From a checkpoint of a small transformer trained on Wikipedia: MLP 384 tanh GELU, rotary positions.
Each number is 500 + 40 x the weight over its row's rms, rounded and kept within 0 to 999. Layers, rows and columns count from 0. Numbers have three digits each. The size before them is the row's rms in percent of the matrix's.

# layer 11 MLP down (transposed), 384x96, rms 0.108, rows 29-70, columns 64-95
091:442564476513503477469545510536518505470581493576503434481492537523426482536501510510508517479557
096:541497480555498553511563494551502507468530492437456526505556526575557476559483566517496489504445
085:565463457496533492476458471507488462526553513456540432495531535506469479530457488497529531537499
099:506482407474495491484576455464522480554480495540477528483524580576486533503576486559507479492510
108:455487477503569531556491518516493455516516514494523486492548521513495520553472518490494454478463
113:504495516474515505453548523449530469490514492527437562446537487567444478555483508465506464534528
091:470545506518500452563532482514489490512575524433460452511449425494400511486538495517489504446475
101:497450483463536550568511540484489502512513474407478539501517463492533471505548530484433500432520
091:449541560507538462517529520585498525491592543477437451477545446544567503444487446556558492493488
092:574531490534469602494499551533529493516503487538451533474546547450525499468462490532538491492474
105:465465515536499550478459518423541507508494503541522462578606507495450466477430509525545488531472
097:478492510502475535495474504536471472501427517554439480471492501516480517468570512496494458504489
088:563475476485476537505568454467482546491587501498478534477462485494456471520546464437513504506452
096:532488461505506527510530507525539460488467474470529507524523437481485515486486479484469546513506
096:492427526506522453477474477528474565522578419529438444520533566537509544434523476506421505573520
114:427531480467533546460474555498475481497497470449565509499443551491486479476482490504516444526432
089:487510573451576513478500511543540508514452457534531478585476557464550510513540493424506503484508
098:482527483601581499550530530468517550557532523520603492481484599500555504510485531559528520466615
097:492540532474497448457494513499540530439500527493473490524519474478534521486511557472521494473524
105:555539529542524450508560474517450547442491459495458554518462473547529550498506474479394479485540
097:512552468465438551509448486430458519507438492462504509540472508521464439475460538547501569486514
096:487488475479492546467545432497557511503579454474469542498397513453463499477553525515547534532520
097:517490523592522466478469501519431493447587499525525504487483463538510542483537500473504533518476
101:490485553451477544486463547534466430463493485411489466494530535439498518504504527514502524469472
116:541459454499504486511474532497532467453551508513522492591448454450511560485545491508559508483489
102:515510563502512592562486530494559469549479525448457469485529476512497497532546512492529532522453
100:473473502550531565556452482518446515524518459566509435422499445482420522518552508486551504477467
108:557632528506459491480511511441534566550507499474534461505532459533532504505539498538531454501494
090:528508535556454495471438530458493527447532459495567502525516565433551535552538487467504487411569
113:570441497485487491460525501459453485482510516476558509485470470523538570434462537530497480503495
094:419469424483566505414490477565520489423532456522455484444537526509521544430467529572472526431525
094:554472483520565503438497483484435487495514485517547513482510463484554560486534545459481514448501
097:516484455504489464385497463453535466500528467590451498531574493530477566505491561557488501498470
100:492507530515480447531500481518470522468425437581582521473484438496480472452517474534544561477470
092:546517509509505482444494453473532586518463504521690502502498532461518597490534489516522511461473
115:522538465497462465398511560600476534536521516465507462483504505464496526498461497552465539583461
094:504513516456519503490484536567544456482429506462452479477550546461440462454476521476516459462470
096:527481493558489518470435534471472510514496476492481501474554489516537453479489549493450565469556
095:504561431462528506468557544570476539425468511435473477504510540469522486504503515517446495511527
124:533479551475484495450487513469458524470505500473530529534562469476537450456504544557508496473547
093:465475445502510480591470525521469540515540486477538470459540516491458445569509523538551489482510
095:504546512494476532420503499435524492477427481518485512370498494501495469571573480497472490513434
# layer 11 MLP up, 384x96, rms 0.113, rows 30-70, columns 64-95
096:602514496511495468475586498457484532560510500522534471453445543516575561442525495482417461514543
093:534515508534559517546574540544489576551452530528508569508495490591478528483583444516453499501599
102:481601491501494508478506431448479473449510474499477469496400519452493593465543420499484497464533
109:488508480494526512570485441461480537462467536461522542482545497475525507506519467602429556470573
111:547540461442528514564553510474490502484504462462474509525608430564548454471516524493498527479442
097:565471401519545549509460501493421503489535460521470514407464469502521540477530477567554586505547
104:424524461456448525491476553518482482419506515530500544483514485491400525598500498533506428550516
093:476530525449500450502423510487510528485459472531477474533484439508462487506549456485532578501532
093:524536492485526475537564552450511520502482511502517483468490532461427505531446418505529492551512
101:488507524497502471540549546548489542514454439514461468505434520510463488527465437484414500513545
105:556496483499560540569555471533515500578455527434453613521459574491431563518445490529494541477483
097:569471571543493490501482498474470514485531445551521515578552422488501493508469534481475417572540
100:532429488457470490519486509464480562508516477470470517505543534439537546510506453553459512457514
099:503532437514510479501498477428413498477521486500503527438530548447562565506552485529436548503463
106:507603501483552503545548445487509499438473503510524529585505499513470518446480562507479579454521
092:532524488518463569470460501544477488526482525511460495539512563574447489543451514563502469534550
097:473470541507539485495539493508545495428589432505509539491494505557508545540483531551500476569459
104:464575493508451527449483479440615559548524482509464528479452581533482529464538536510483494538582
108:500472511488446604547539480470500519540515524576423570470511524521491529506519539494550537517467
096:519515572551525478502570451469538541472552475474516506524486460571523580535518493517483454462453
094:486514523573514491511536494436530465547474521520535470458543482487434495454502433521431478530465
091:511582463468548552511549516540458522529416491445464482579505520542515466552499404430509514517488
103:490494433534437564536510470518527513494547492483511474504535433506502488528527470571498456535533
108:581446443512491529567444494544450467489483414474468522533470541558455520490507388476444492519508
100:565511479526525515489500523446473419457520473511482522518535428546455519552476498513485552555480
101:564512501522535469524516488488491567483485502502496508496560499447493563493499470546494503554459
100:535473514528523506493484475492472470571459502455490521512542438509446532585532536521514488519503
091:491497511452479547497512493490417452452482484462503527504531498556471505481533454509512595521453
106:464506509463459525445533483490509520476435488521485541484539521485483479507535518528530462550480
091:592550564397522607511496489524424484540502553502458565562518487530512480481433455521450472447493
095:511505474498518481535533475472435492502408519472405511523484548517576517512481498524541481557456
094:493537572489484528421595489447467527456457512487450512574474500501497597512506482512510482481452
096:469478462455536427460575543381500504456530479516470495504516560497493525539445461457427545475512
101:467549558486564508484535554459462565535430544567518552559529502526514465615455515521488575545474
107:527522459532595550469556464514459512528558566531497524442553560454564474533504453550465572566550
094:458479567523509464498509452490455468519510494595436555595494472524513430515456422540431506490494
097:506526518471481456510487501522499556555400509506469538506481595512506467506511430519481433497460
103:499468527464518490509461505506499553558449460539459503395446576508487560482481499571541432514524
102:565521474553551529502496485464486469440503471446530523456479517589475564585496429460528580517420
096:521527552505530516527518466524460539519498458494486557469487520633526423498516483474437479482573
097:490536440428486542544501419465432562486463497521519480556525559537521450508444477517490537453438